Part of a small language model's weights.
Training: a variant of SOAP for these matrices, 144M tokens.
Each number is 500 + 40 x the weight over the matrix's rms, rounded and kept within 0 to 999. Layers, rows and columns count from 0. Numbers have three digits each.

# q: layer 10 attention query, 96x96, rms 0.153, rows 0-36, columns 0-95
# k: layer 10 attention key, 96x96, rms 0.163, rows 0-36, columns 0-95
# v: layer 10 attention value, 96x96, rms 0.316, rows 0-31, columns 0-95
# o: layer 10 attention output (transposed), 96x96, rms 0.287, rows 0-31, columns 0-95
q0:519501497479491495498515505481481494492491484496494513509505502492517498492501486507506508468496481481474480467512507485497486482475491489500500511473495480523515511489494482504508486483492497482507483501491503497489484474508476469508512502529492495497494529484479515491482499484492496499
k0:479510520514504496512495512511517498495511510501507495501512500526516508514518515511517537519496502515527523500515504505502525512524493508537514496532521518509512482510505539485495503516515515491515512500501514509489523502505526512509482508483498512504501485518512477503522516525508500516
q1:498505491505490475485479505521489494497521518499492511487495506510503514510523490513485513488477486513482492518510491489505499500518527500503492496493494510487497481479525501513522506494532498484494496517514534504516527469490481510478515510491519525493489497512507518493494516471515509499
k1:492492524491488509526522495488511487492480481486503468510486485513486488481493496494509497503507510501528503476485501488482505488479485506499493494508499497481513489498484526484491480515459504516485495494493473488476489509499489484500479505484483498510520508484490481493510483517479495505
q2:502499501545486477496497511512531470494511511486505493509498490503484483493497532511485489513493496495510504523524486509489477486491500489526513484485512503486506478510516492477503495494526517507512517514469502489493490497480537511496471473472512516524481490526505482483507490513496487523
k2:528502535506507492521506481483519508489485475494459464499504497517483502494492500490505491497494522514515493466510523489477465510479487476495474480510515502506485486493500523498500521522480514503512506484506479491492507510481507478489481488464508478507510506481504499502527490513489481502
q3:484511483456492523469503502452453523511499491514499508456495490502501517506493503459490475469462501479461500467494540493490483518503489525477481510488514489511500515499508511563486494501459469472457482491487496506481474503508456496500515518494463498519487490469518500496490503488525486475
k3:480532554455480497493478529491504515495488515482447482539448501526495547485481465442505503486506520488548476447518512521481487507446521479480487498503551501537507502489504511474498520535491514510489540469515517500517521507486527498479518493452468471500509478454532482511522484524516461479
q4:462483473476526468518494471499517486483473482490509501530490502483475457491532488528517534476521482514515460516488446468510531484495493458506533473511443487496470456511474481424516451454515496544557466474532520482558546473508562484500515495534545494445491494498458500496477516474461524515
k4:502447369629547488520539454512520472514527457469619501428551529456515411497571569617531477495518471504450554548486403503520537453624462514565548494537457548398456483532483514496473467408544487508515470544473520478505483517536470501542415501572619551469499536590436567449491507456474541526
q5:460565527593438479535493391393525508468503523564480522464515516531458424509549539493500564464469458604482443421460531450566432528495521518520557480395505529551555493472562551491528492471479498582567513470565472494502506582486505554427509529539497598521514472418462505537535558502483473492
k5:454485514544450546495396500421553497507519467516448521540467620476436545481541502503496504466513471531545509530441530392539623440421481407495495527478418497533583597455539420490486517505486502517576632489469446500455455536531558487518449564543406497484467458445521539487408491446499505440
q6:492464484542506436497467468510572502516431548504485557482435498487435467441580515572488525581400473511531446542498532488515431489463584480434379523599514505509446535489434494526481579536499447415547486490471613572587581510409514483427497442563480512465515485536605483514422446435432433511
k6:465453465399500572352500496515517504518550411555434450535440460498527394474537425449465512491449516517490468582494595428425455494443507530532440505443469552429539493521510537524490574549628537487515498508528568462547547470468549545493555399450467560416450559501468467561493557451404544484
q7:401427521518599456611487492455435453507585567532546599514455466450479490487473528441547511476527468529483534467485442448491487505535357436493473478521435471493578551506472608501512536460561410464462465456596531418451548526451499540551519480467433477517443629527622497430559527479563509471
k7:515437511516586581485488409468474479465528552424451554495438481512451467521536519643494513516504558395449483472470519479483450630506411498443488520379388479497508465484535528450473474500475450463446534523438486506457421415531561536524509462476423587479565530561570549482521551572543485558
q8:505477485525521500510526472518505501507463482490500483510501501486486507492509503475487503495511514499483494495505492526488533515497498480476516498504498508494504505490515480507487501507493520522501516511513511500475503510493492489524518477515493492509511509478502503478506483507494509483
k8:480514514499503484489496503491511497491509513512502498484503498502511494513481508509520500510504496508514499507488515496497496498500504518493479511492491512503494496519486511481507505523509493505488495495503488516503488508491498492503496506504505497499496512520486482513501499496516491522
q9:518501506470488528513521504481471499508495504510476524507507533510501498495482496500497501489488502503498498486519520500500481482494510524519509503506492491504494520462499499520480488487487498507498490498503499501525497482519494497511496503518477496497492511508501506480504532488496517500
k9:510495500511513475490492499494521495485503491511509507503509491492497487508498514501507502519503513516496498523488517526490504501520497523460506514505491513496487501507489509487514527500490502502494516501493485509514499501476501488517510515507511497507490494483490488525471494496510509518
q10:488483481502484497488474512499511484513535499509526511505498518492501487538497458528513513498511493509491502511473499484519502509534515543475527510505491502471504522496502468509513483505525504496487473501500544523513525479515511496492499535531533500499489528503500511525492508480512504490
k10:516492516486509488493524496500494481482496491524497495482513509501512504496495504483489504511489489499466498521486507506484493478499500482499476502484480498510485500492491492505512516484481495493494520509498483501507471478494463494490498494518475507503491477497496503491480500502493511494
q11:520502519554494471545510508512530504501494519501486469505488501514490506471480542502469496515511527501523505517534497534472476487469488464539472493517523514501516475497506529492485555512496542480515549520485466492473487527463496514488477459467499499511490479533512493480522513524497497522
k11:503521548465499504505498488489485495486481501507445488511476494521477527485472484454486504503487514508508483458515520496477456514448503484479469484493526474533509497481497513494519524525450505476499484478501463511475498483482495492485524487453465471502506478462501483503504494506509473481
q12:483530515440490540441508533431432507536496503509493537414517483490527540543513485439498446486431494477435511428475596502499482563495504562465482538454539486497519566519525501598492487521456456477423474475481532517490460504520463531494514529495426506565493511444547482514512480472539458449
k12:487499445519539521498497475499523519557533449463522473488504528500499491472551536534547484469536508503526523481503444492518520469520482457541526498529497558477491479520494544488448494436520510542525530487490566471564491523521513531504431498494559516496527506503513535487499475486489545509
q13:412487549498490468447515475557484476508576562538504546536512573516508559490421454454552539415421582519480495545522481466563485573554475641486502581532527521545422412429473511487449456387489465514496449532508478464501434500439434453545477470406603561468511545524513402573510510562474446483
k13:476528449487409461452555486514501434458479462552485593510480450615569431504545517493563524508479480533473547501459441473486454505433445565437475486502595534564534488415411504460547447563441508511478533428533537469418510512441491578528462490597584523483620466463465477440533557461517442412
q14:560447568500420539502524463565546454504578484495506469489522474485545507442398484591572425498487460543578572522535513479531526477531534510405443437473597464553536568483517480508464477528532476493463512586493437504459498449521495475527519510441458550481470511453497599552520469523476546443
k14:501497494619487419557482575522581566460495442580569593487431483517564482490529544518543432529448535455515493459480504506454562436625499537402518493576521491508558534541594488458516510532582503379467444512470443513517553527530484469501436464450456519432544523489552519392493464504475505495
q15:503389499493519453504528523450520554452487514626623491531473505500506572534546480525543533470403545522533437484560528451465504482504516453447527510539492431494522465473500510500496547447400543521462479476481421520484590508622598495532505488468581485553560606433541450522420510564495561557
k15:441447465459453424482523481468511486476457485492543531512555464464449541503478479614518498488527449439589402536427581541502450461509435587594487499502472488531520547434496546486430517543493462523519443451459473496387547508543567504483581455488562398486560431417511500530390516544500520554
q16:466519493480518416459491491512539505513434488519477506530481453538554535472501478468446511551454646554475501591455568516559505499503504415566475467430513522313555459504587472453519476474566580475494499458498530526493495450519400584523421548462547478434479569503462530565519480500590462489
k16:489525476491504491471533546521466500465453533602577562468437562454461472506455554494493549439467509449588506530475504526533483500434482341544421548480486516457454465464574502467538509430557591498375471464533499534443515578486445586430498489568450498616498473504462528502497527523545480438
q17:491433469534499489533505536402486527488580487463514466543566523571512557515394535498358572506404420519529493419496482570531538411420437517548496493528500586470570499434503484446459505528527435561450442582515586572516474521518503481551491483459601489456530532540524544492530472505487518442
k17:600535485513432494553526552458462462460537539559483531454555556439456435508448487496395543537443408473450459508479489549394554540458539529528490473491489583486571519509507530489461386509424502497556469508511606522535543570554540480518554427507403478417562550505516580472544454471533496485
q18:502465525567458436440542518509550460543457525462483589460525488622460544464486506567537518510453470410511517491537492507578586523521502546498469417466469442502559436506527505417470598458476523495411470463555440536644482468513513422474481547500479497529514450450467493432573448385618506520
k18:454468511505467525521608525533526447563529463478483580458366518568429398493444441533487474529496436491541501442464498511558564465564533510506474527473513476426535402635555489587524511496438463541514514480495473444544462517425528509469662480610525446482502404490566431476535504517495518477
q19:487584555476458479481475537401508372480547505425544461607549531437523496578641517507460402502503515643465524584482467482522548542498478528578407536525551459477526458435535488582444535520467443490472462510473511534494467502516494521510483532481474500473533402532567495477588476549514521520
k19:596447548454513473470574638412469538576392475460446529551458497525534490558539529492484498535546577536470437609506394502515572508527463501519481486502568424408568514468442507497489450473513504470451497539535472504541470488558475490475504469484458483529560436529481536559469513410519510558
q20:525428430431465478555500547515468404551553518590415423456537515442496538497548418506522590533463553510570507525451458509424476439494465492506515409388528461512540378514495475553489555535494471526514506521535575564458545538517521391489472509560468522504499419574488462518444513551589473556
k20:559494453532435451512501526649638468595486377434466499459463559511405591569474501502538520575501530507519471542477490465449476527510509443521511515474507483512464523551538545437468435493475473464576383438600520497481497509524428483511472481477481538467478535469537470572487551489555422542
q21:474472575476509492507514427539568457536527513463481487441519486454508496427545480413455533520545499476519417520465472489563496558442550521452550533515564566484449424390460438406558463606586477509533488430449477540445485409597477545583517467486473503590584577502472415516534471477490612555
k21:432490427509521510514611447478548451576584558484549520501571472565464493442493507443472494540564481609493480525475493516560485537518506453500480532484597537483481543399461416479591504623474525478476476467558481557550520530560491459462472424492440509515478519369517479442454454503530536549
q22:503496509503453496512518569540495466563499539476492551494424443425499534450525448504493477444455441498492454542494554584481477494494471522525626535471508496503518561410535599512502427605503534588471489453482485451537428505561472508497454560515495463477423435548438524386526566609476555509
k22:495491594503528509563520497533459475560417510438497458513396392447448528523478460495505549425483419454488502490513522468511411530517563499563474532505544524460545566436515497476524492509423457596410560463592512568464469481505478405514467552510521576382449457475465511484471487448448489521
q23:521476511482489528581540508447579533526455446557501564533451374393488544455503512420504512499464463552431512501526415487605473483472440547515503565486514451482465549499553528479485501542467529517487425568395453534519554507424528575481403490562457515504495448504455570475456486464537533518
k23:432515534474503502514589464444496514528529475544523519529441414436462502499482528504505566538566572478422545502473435399501603393473499582512457490501524591516517447520627544459535487489501505574483440594513518517470536417494594484524421467504521447492460449497528546574455499505478468523
q24:520497463461567544512430533442490450465484463532495565499546451417552524408471474507493548513527452520507444505455618511550513559582618491471421399529504572479564444547447546522523518469560481509516455552529521511514454513477531479492462515490480463510463487418470478496537566577538436510
k24:452519471510551528533411479476621504515494431518436583492542455505562497515512437470498537435502563435479484576478467452469474541533569455483418578499486568568524517444455557481507492395503518504492456524488467503650459550540526493497509529537484393512525484473483487400476544519465354477
q25:517427549448512458536370519544534517534528535528411520481463592480608518455544503480542352507582464530522438432525510563541471506477530576496488455492366533522578468495587523443500561515448588611470419506498494484496533580524453476548524487534550519562523525562518418503524413448473475519
k25:514512542434534481551445572454504527484497478399547601462526490516538533390514422547513514454451521556389551458500441519476423490464500581573492525469436550475455512586492451390440552572480491452498517426541465478490528525588469594476495457623463478430486431492466416536466460517510472545
q26:442482473472379557467489455575508433485485556473483361508472453485556532499439523448487464542487479495502523494555486496536505504500529527573561413528459607480512531543517504601529538403508575454551422387545551496562553445508515476552465538436475395486566470411562550471455483503467597482
k26:465463547598527389402468459528534519462501653437396544537424437478464537454473510482531476402449460543461463537509471501477507511528439483568493468490452454463499524573531486503519566451450553445548515510513584490507509514529446449509445451525453399522594510465543497475497446484391552417
q27:459483579533502576481508544482455527469542495512572434443498551396517448479487491395473551557508524434553550502505471487530523500505545570481557543555522500547519438549475471593422580449562511548461555416595464452444544518493482552484477470463444516476559559505512611501513494487501473500
k27:500438518500533448460544438455578523494439563373491509530475531474438520540522396421529515525489463567540536449486534552524529560522524647373455492492471466535472375421472509536482535465494557519577478469469470469489523522514480424514471490529413514465521605506435549566503580554561492481
q28:496629481472564462545642488475519459517648529488567451598443507502496539599489377514567511524465508489518462458484529540535553541498569540531505454433376548503505615417521500438476535457520512447544509485525444528478553513404480582445496508467520490532518457543475511511509485449416473521
k28:488482536441568444565466432548436486504583411475518439557451570548496543499505539451476495467455498523554551504473509499449569627563491534615443429442540459572508546540602457515470493534506525515512510508499454591481456419464492574528493419522509433559572531565390527450455430471486450479
q29:476401487576513482572437471508490511538490557482543514541486511436630574542569522460446520529546543543555502488413484492375497559516509565558494512514511437505472467570545442517460501566455494439532478583546529469527438450464515523479479534471487485508369517431453558518500531475437564385
k29:550453507497492449509465412512497444597434577533517632558504588471633484515482502627448570497484619530436448452455595450495486507431538555579516510523545482458442471525465519477526401442492557476469483503535454503457506464446511450503530578466479498520483533468477429509477512487451563503
q30:496514495468440519450414478513464445521497374591495550481509482424502528559411495494445472511473456581426449490500441524495541479521531475453504492487466446509478547553471524516558552523516584496454534556432399441471486496466570506503471563527555447468486575478506468503580476505494478639
k30:450517537417439437492436484417539465537394527430554500496565508494512463487507462444540515485460497535460518528462410562451482490402504398459443477451474463563495585552537498544530535485543546538490480434492454550533519461487571418522512532521588494501532515544606538532531548513450524589
q31:524497522439487525450494359544442519504546529523512513496496479530523541584535562515467553476572418451478534491516457530476438515526525497479357423550473521492533500435532436436542481466500512416469423419462522460424414641563563477540499479554503560452434396401476580560534412552517489526
k31:390512498589496418605508451560469528439538465591351536425501554469487445491587446491460496472450577497475561512506533609523569530554473513503464472487529496451466608481433477541512480467514475437453453476426484510522479506562555498473518488469545497475443401409471512593572512459509472572
v0:565411469478573498541535467488608548527464477513546451505464477410516540464589519547569457510425425548353427523532440578514487446459551419445612490420559414473518531489498538681576512458474528440500531519523512536535462535477614574463440503568464471454518427515377461499517446607576478489
o0:478430530468685424570625471527475539507559430581555588517517535457511652493491556458557637551463514429400542523446480513475442498534492465505500527436421523500448533481516503506544448450526360469478493495429581594466471528521443473540521506424492464545575579427433544501459465409508459528
v1:647511466485487417461430437434586613430573575556472593538521513571535545559484455514434522511469478474522458497576420466510458411655480449576486448434497520446470473527587480471528567458586337608532459387535487539552437533378508468451546512466548536435505533443460543499513499447533493478
o1:543574558321507463461530452528525429530456494606530546458566494517448535388548485530460471359500520573506521466418483477593420478518469509519511588501575466575507596443358467479503443544503560463411420454514486455392527569494521526546517478499349459394529462518508492484536422558430527530
v2:495608445468468524555460539524505449444479493443592529455462452649444502475542479479518582617470483496503439490500463386491483486450493547536476535493529495515474573504497580576452472546609544465544502514469451408496417477560469504439601649487440514539576508433433652538436476509407601478
o2:529449405527497451583499520478495486646500450437441423652440526478441506461467586471456569461490459517541520586587505543524541532511517510463471488474489514485535441442553488459524548618409544451488360531475512403395561510554500473462505534486527525458484438555490581390526484562511409526
v3:555528495509581509350492494620559490449469424514563510457536505409584508480443528582503479513577562564480530546517506534537476528449607530518546545301515555428547494575462421522401408543548554554465521469470451517492510481421497446568464498391445404440657378457519550459519465496549560579
o3:544469527586457518465548547504448563578522460520577456423570481471549454439484609484494477502486458437437468499481468506577409538578456486572547513585423542538499621505465548461600454418490480431433536462481421461429470498539488575443428544500585627532453592404433515545489588528550478562
v4:418569434561572439526558498533439575493444494543539546495483433488510526597507389537534574476636492555546378581472435547461511442480527474471530316564506503473355471549561398500390465542429485432516578446447543489537527461480607495572469486499419508431547559497495469444459642408471444461
o4:500557473472436466625448484489503512581460428408460551476455525572434577527566421522478459523497437537430436493515514515539516496517501486572488500548421499439567591480635482435535484363546543412514518574514540544453434606445407487378524509431361518566498540615500429550574478500600556430
v5:656602439497453504384554457516491448533594533511493480602470445491409497552524487484520470508457489506507603462492536511446496474541590545510481452551454455434502582467444496437501532391469512520457561643489401450419582511500505530500524559571426531506523445443526476551535484506475388579
o5:397482563498573417499580460483556429544554519432520540443555589519493504476598401504442512502485449486569472414580433457469507557555519476404479482532555531546489484587465524500656561613451550499495530521469524428565414488490612528481411430438516540549503550551472362469449476532515459501
v6:576558427536472371572467552519415485513429488475525449492552471453373539449578471542415546457568570615577551468490497451404486448565437480489436521467477511481593438585390427605526528475472439527369506486511517565502504464442524546488440511490466505475543583427513445478543506633469499472
o6:390500491548519528515495563385543472530470564426511585484471428479426556390492504466485475488533511487484531543551500444490424480559580592524467538491455481522489502426398383406469501459422587364599536397638517524494531501487634437544503493504463497564571547540441469519435527407473479509
v7:521498574549553570559508502407559529459530530453542555489527463525498516555385409488576542432528482699562517499542552490490512496451507408440559389509456479379541550570500578422540445461451476461432444585494514478425434508419446578432598401485570512396512528411492591506548485512489381531
o7:435596435477417494505559436442451400430575484593491515562529529456498478443525478503588594494541468469413358592320510534428512589512487542436524549498516586414403535423498537498579562488436570440459538451595428459506431476498511546469449470554422445461483519578520505518456438460439542438
v8:545439458616415489604526503388478526550508470537477460394511401572507480435421343562576491469482558449551541440620522509542544468430509468486603544351546473454539456403498446420558506492506547569493530505504487473528533453543479449624552496483495415538460548589335566658583554537475520400
o8:552529542485452445524444475494506516502496449538444400430566458463498607583417554631534516479449415636540393569483483540455442544469548608459532328598496496520511490479472448400508462478549442353613307514503544489543519476512535522580408551455561392456428518521510552444457572427480617570
v9:591373489514554399582480495522600513529490411532481459582499460486523447529400467401431621467467533493414511363439441565540524466518445480549524613514513425448430597530450422575537503519539407585489566564401644480467562502526461553477545436570475541524517499465513526381435640517495475488
o9:366523499556529561483573537545525428497456557509508411498497559465526456513503547490451361462476642594509568600439473527465398483458548569484569585450403465531405464506579614500503463394538622543419446416413581451508438569514555454442529483471490449473515558548509491428515531456600548537
v10:485502595480415541522484540540478489494476498398458570596466502525511573399426595540506573486441431477439502566376501548572615480522489448489511473509515621470466463481347372485473566390554438489534415472481417491445526532407532609630526537311515527542509503499458549497479516548518541478
o10:578521465485574444387424480512566500462573454506470527434456603440519538404508460508456516511471554589472411511492483453430480428498583555453528405473563482420520620450555573510465524576506524492540495475514442577395435603601485582496557425578600543508523452430506442365521536446515469572
v11:515475401494439473554496487486525512487414585423523473466518459573502522570409479580503439502591496480474533465447448483540491559560576443522339576491492486583496469523485439534512524578431600504458444548420578434560481631421559614542499503379522629499494460524491513582406425363457473482
o11:503544564509531552626472484526461538397562538452516435442410602501501476493516493584478516633470435465451472446598534518585517410483463516540550521473530466528493516479550520469516504464467472415386476461448409463511549524585547396627442489463504473415550617641615554470459539547428525435
v12:528499462382498432472485557563404440567689554503402511545530506465505402355471528478544500514588470550423466415402530394488476548605548442453540476532476387458558537522549495461464555476512526523415530490487469470488567552606552442532475488420581453472554522554436558545495646563607501458
o12:450512613534492479402458572501602540501437451596489459472503424461459588550545470556522433559453551441431541470586502527435531452509589676491524592456605471449549397464525492448624438513404458581507534637515508420450437449496359602478462473510531500492513498540428509518427548482455529519
v13:515571417562502522497586484439562403474499443471450531473407394520463581448540485585351408474479531542447455533591513481657504504422472537477508587602473520575430603502603522501455458444507452466527504451495450535514581558408412484457553495456517546545604592567394492579545538452512471566
o13:527492535646583504501566515487497416593497450599535514592479551519462531584478498585491481498646433493457579467515543472524516451546459446545433341395505574445564675571481431430508422478511560506418467501547525445564457463613538546481553466545513394430503482524599436432522506468532423498
v14:530504475495520502498519574488540500513470589564457497542563371450476429511532508479401496441563421502554505420511651499450639465487484488526465440383432461489434585528545553474530417533558515462541409399561440412593494379532512548563440545538564580534568420508409483461476487439513482505
o14:515469530516600561534444527440432489469492411462599575490551577580496522447405478344595448535423506523506475531499494515536536551411452591473478407501510406581533461543483489559566450504494438513494430513550402436413491477526486548435529519560354507457523474611461488526472596521478577448
v15:586522455435672388577495482597512492569465582471533448551565488635474526438433516507585582589470513409471491582500616496521660481376473519465447503524461512499546518449468465519542563416494432525476540447513497440566573432564625422378431475526558553427527452625530488544502406360552503408
o15:492504398514577527569544485503330450470514458451549439420566463468541575464465529493410532472545584500541608380522482495532520528434458530430497458651599458498523421410584410559546345542446673430505465542551472505568484586458326573584520536456521442501531516445551509550456511439580484512
v16:460499552418559501543480603541603444504558587569546484390540513529573476481532457403448491462501527399539501524419447568519502536518418499492537493530440520378530521394538565607492484485338453563570541464531476512412535490472475561560460469410477503533451490498510438501483554459362522552
o16:417519584428524536525437474479602493515563380597505521508467495552488385572445583545452512498689556589563481509552403528461464537485544470476540495493539487515485464532587524564375604492527557464374537566454381551543500433417462500460525501537502494478542534471397500519517509476540532434
v17:497533456509416477465570594523527490574545527481552506532492542512548586492488495477368574320420457520552601462490457499509573552460507478499525605527487423435455391477521618458490582556510444522536456530274479603553396422569550517545451537458527631461572418488517463522489474541465463457
o17:541476451556454553444527510468542344530472437444531507445410617492450515479370507526557553602550635585517372572613521527578437514528519538520437542413501472539446573483478502551456404519538536536562506488543548495519544537500397437619395524503496500515471520482446410442430445602496491424
v18:435455439455557537456483467548506605546388499564471453479549415536499484357483573495491576475422463592522545438436430557595464450595600493457406316460512479475489518473509593425390405568476437506553617523526501601503457483552461505500561586443477416554491524525534480558590521510503507452
o18:459471506558424430504520566397583492466512503579475543536549536508415505502443434463522455657505333458545572528421404452473434540459493456503512623565508309445552598531549560496487491544596545477558471559529502479473597615546469483445492500515548517458424485464511548480456426516514524573
v19:421533437546517461551459461446485441494465519574463471560498398532615486512557498477440504503506565559561451441395462582536485593495511544571558460438476402491600462486518480496450539495516452553508375519612519446503628608472429540494494608469480540522430401577608571444413460535605510474
o19:489560487496469538471419505457444609487565530466564463469605444544396409491534511544499553585533504503504461585467562459405420387519499580564521515522414356572562462562431456505618544604547560501352512466385539502489577531522449463457592467498537496482499469460538444470525521453435522482
v20:551378477485538448399453564522509399446495532556550523493543531497448507412531505528548553365584550512499443547625464549470516497491553524552483446566559556594622486469563477449447368523496487550491419454399427501455403531495522468420517514563451611579460487561547464583606425512421511428
o20:579572354497485493526580482453456470577452590537496509418480492507440480529458427562553465537505485451475626468679483501601447503449508484398485562480458541533449522478365547536563634498541459489561522516528416514493561500488496589490554535459500376499440480463492566525484490417532549439
v21:583619554614467464481514395461535604441434486390605429579450470583512483449420572466459501428566484416515439515454477550499537558425520508470467472480620414458632479577534567490626392467536496486561502467414563433512533507523446569554536483578516538462393513480421485546472488513484507587
o21:482345429495472476536413440517500448440530534549476560453425608470545555536502539521459446444505528485493427523491600553479498602384437502473480526489487492509493453590419432548655623472590534482358510480591527481446467569587454417545524496593566525590452534563508604470469477443488520561
v22:438565425497493520429548529543548558532462516536502558503515589446448480573477509473564501365495477468343373437524414456486540596566595549494537554372490515548626514509495411446553550504463444464554506487492496412420600455468495510317458441414549566572499495508396503506492547547364529540
o22:534535532458508451643504516441588331515577464466466525486597552477511501535535485545428431504539534447423554459494540487354544497573480524494453496549494567587457364417491480496500447484647434500495531400434520529353537511549545609542484478450588481419455456451470585466496571580533573369
v23:548487556474464547503485483396524471482522580578465471481444339486605476456407505524553414516565490490578592508411497473318493520489607546529465601560531451476404479544476501553511500396583443396662527385560542625430452550547556484446443463568457539560507424513442588577577469452510499463
o23:537464418435523518495569505476447484388529482454594476510468441533496503590522519513551541523538477468508440381530505580451416527642411498536496559365622377589547466451461483412466529487473379507544457571452436365464477507472517483531581487570464555458527508492539442477543492520709545686
v24:461427579649463495459437534475520510572472454493558539437491529508517451480591457402519550439441482419475559470493613331538480518491563456473527419514485499553456406509446529558578501500492323516446527466482557527481588462558494575606485425540489434507568502444490520596543311451566466606
o24:544535470572538521434488503559478456516446573493509516635489539460554541515549562480438557442518579596523409469532373559427439413489420431575464574606537514433544564524450477551508474516661493494609527568525459608478513447483515416397425514612539506531464496580540561476404601444443504505
v25:421519458484526521468514554422535611417496534446417518540589481433415576467541548474573550549385583457552580535377514537492547544458554447607511503548460406496484455509541475468517421633490362451466461589522504428583553463379452431510484531596601517469495476481442530452515528502508561515
o25:483457452485459477547515433529413543634434507522502510496624548504476445485556445354275467599560564445517403628446519489419451479463568511518547496535540527488469487545480442516436434475475418604540469473488455498509517561583444486537467534542422500500522439527593483494443468459577546466
v26:511575494579415521504424584504545488573525600442395472411548502423552479336597490515507603523515551454474457507519529493539466495546556534473428440516525449459490468497539446436447491541432518519486502472497554552490451461391460458467593450492524515539572477548475571549325475581455477503
o26:357560423478490517557527459578510510465428492602474629542511509481431460427451484540537590518513515553513493583518457499505534409438482480593492488534523435504529484512547488305485489484539488654494518404491440449486529403477450592525487533483529479487443511556416580451414545555526534570
v27:499555536418619488547534565627632467538443610435517519561460440485502425498566546541457446405532471491546593431516433483410441470491470507475513468489397538559552517404508417524594413534574445482559481560537506469527489528485524526497555514502523386472405552485471524602512515522557542462
o27:457464519442480471583474507447428463523577494527462485629521472599458595515463543452487464424487550387504558521465484535526454424357540634516484473479652443480449469617452535537494587429512490452566540551469528518460515489431525586500525477569508513501516608409553418493547460530466453462
v28:541533501415467520558606463464602452442431487472402479487506411559547507490583602486401556540482486438568522507469532544431411597618521487424660473563387536504554493563568436472489468427487607538454483551533493529474507461581588515400500466519593545560497521387549499540455513422476471428
o28:519500638420499521512536576495455464482495543492469556563450510536391476498668588500510448522563493481522476506551629434535556493492488496389586481460524406571487443503544535562505508566476471430604548385490479421572475464434367520460532584566488474527416546544499431455501551479444477579
v29:458604598547635496458578503493508453460510505537523688533568479578426489411520386506483414434448545419483434579472512504415426347510513511458587520408604449515481459553431481583405454499461550537512577522466524612419532507515492428527473464504526540551448528506481531503422453417517450485
o29:548475459506425570590479535431520354453489432443464447443441552494498532525529563555459560501549523493525499487419485465555372482544530382477623502509569510513540539525569476442526584426561489553470514554474513515440528424493449594428469589346445465491617397520455523575506566446440356634
v30:575509573522416534431471574584530439491489490513552536486447514454612538440468473545512574501515484472487524498446517544500515571492382463456496371394481460541552504433446511448430612586517516572559438588421537555535539502480497448361414503530450453455455479428416514463545566405505518558
o30:507488487456552434518601486388561559597360493431357474391393492574495471482448557430584522455509607484528485479470568423510511560505502494540543533592528486452415503519517404509586467448470471491467583493452489557482530471506498541448498537605616502381441514498488439431530460539450577558
v31:493602392480418414572627480399634501549494505521470426616431546406520432463467464472582519450485504414452543565482591572558384486507430493600589557547473458539528543602409563505427479517495491477482485408478434491514501401464521613500530535511362440532432559567533606459546478377547528488
o31:511511474518560487600456455526498466544393583428481481625535452382511552494458633493502438546532455497510447489509452519586500524521472503440619511405413458428496483524451489434508458579643478513350460508383467481562443579457501619564506429546554553598505435537474372563474525493457533555
q32:537491444428548528524559543514485518504423528532502478467426515517552442456488516527518437477454484546494591540477464489573520500521506438581544491509492470464540516486514486542499491482475552493441545432514476495507521553549496505493487473490408567470554566479539502499474489597470533491
k32:515532443469498428521528453507545508556453517500522503453481517507473504474520483481500519461458511486535462454561497465454496488545509522534475524499505499535497560468518515512476452484532509461500523455471577463512487501465518494497497481458518521530457499485531481470498531492551471517
q33:490517425562572460533475527489499537484525496495488530584526494447571544531509438495486483492445476398526544449471495483499506526477590516510492521532520492543495504456480502495494506543502555565456489463498454536498441497529482550404452468481562463464468505476451516522508473541462462514
k33:473521478436455434465577415481529488553456560513500536452439556499528544530535447484519633471450529469515402428562536536464474454551579549544490456453520486457480585497489468527523465456532483476465503434483601494543418572463540547466448419592514537472471496508530522463449489552559469533
q34:527496512394490508524524494527503549527498481469544476478545426553512503468455512533485482489501490524438502476485518498463584476522493425563500502553495527437529490455503571536478482505524487469527464579486435481559439545461499516523516480553451514569537481462528494483424494522548518473
k34:511580462582527518514475527453510571482476508470527490503506513534439513492460533500528513551575509514431442517508463468469439501499489522541506511494430551465483483504488444513533498532517444550494446548491410511434515487535517457524516573488448492555557457493555511440560546539491460515
q35:574508503449501515556566488523527557514507497518517495514525553494538505444523502451485518475486471444455535451537498488532561451501496539511519504472527505550501459483509485519425431463532534503425467467491473445491465490545448528512439466476550480443456498476544582529529505497559443497
k35:516502506498519536489556536529559554391387468426487481512588489535531467493487502535475471513565567498468540527523507449550567510538482501571451482543440503489531509502509487485508581516507518521561511485442491497489512523479468448547507453529392494537518485460471462460521523521491461474
q36:506531525524510493493496474508500487498500514511571533491498517467521503510519468486490572491509466518507538492450500559514543523504522522491531512519519520503521547541486481500507496520501521521452558479513536469557449481530509530493444488468532507471479495504472519494548462483471497550
k36:510455554499434503529425461556509464529539512501522549481475499471545476541529521517500508498395410479545471489472569599511534474378585525478499564496550432565560523494494557388472530489522542473460559423526529479555506516470503526492495459500505498454477522536554595509467514481438560584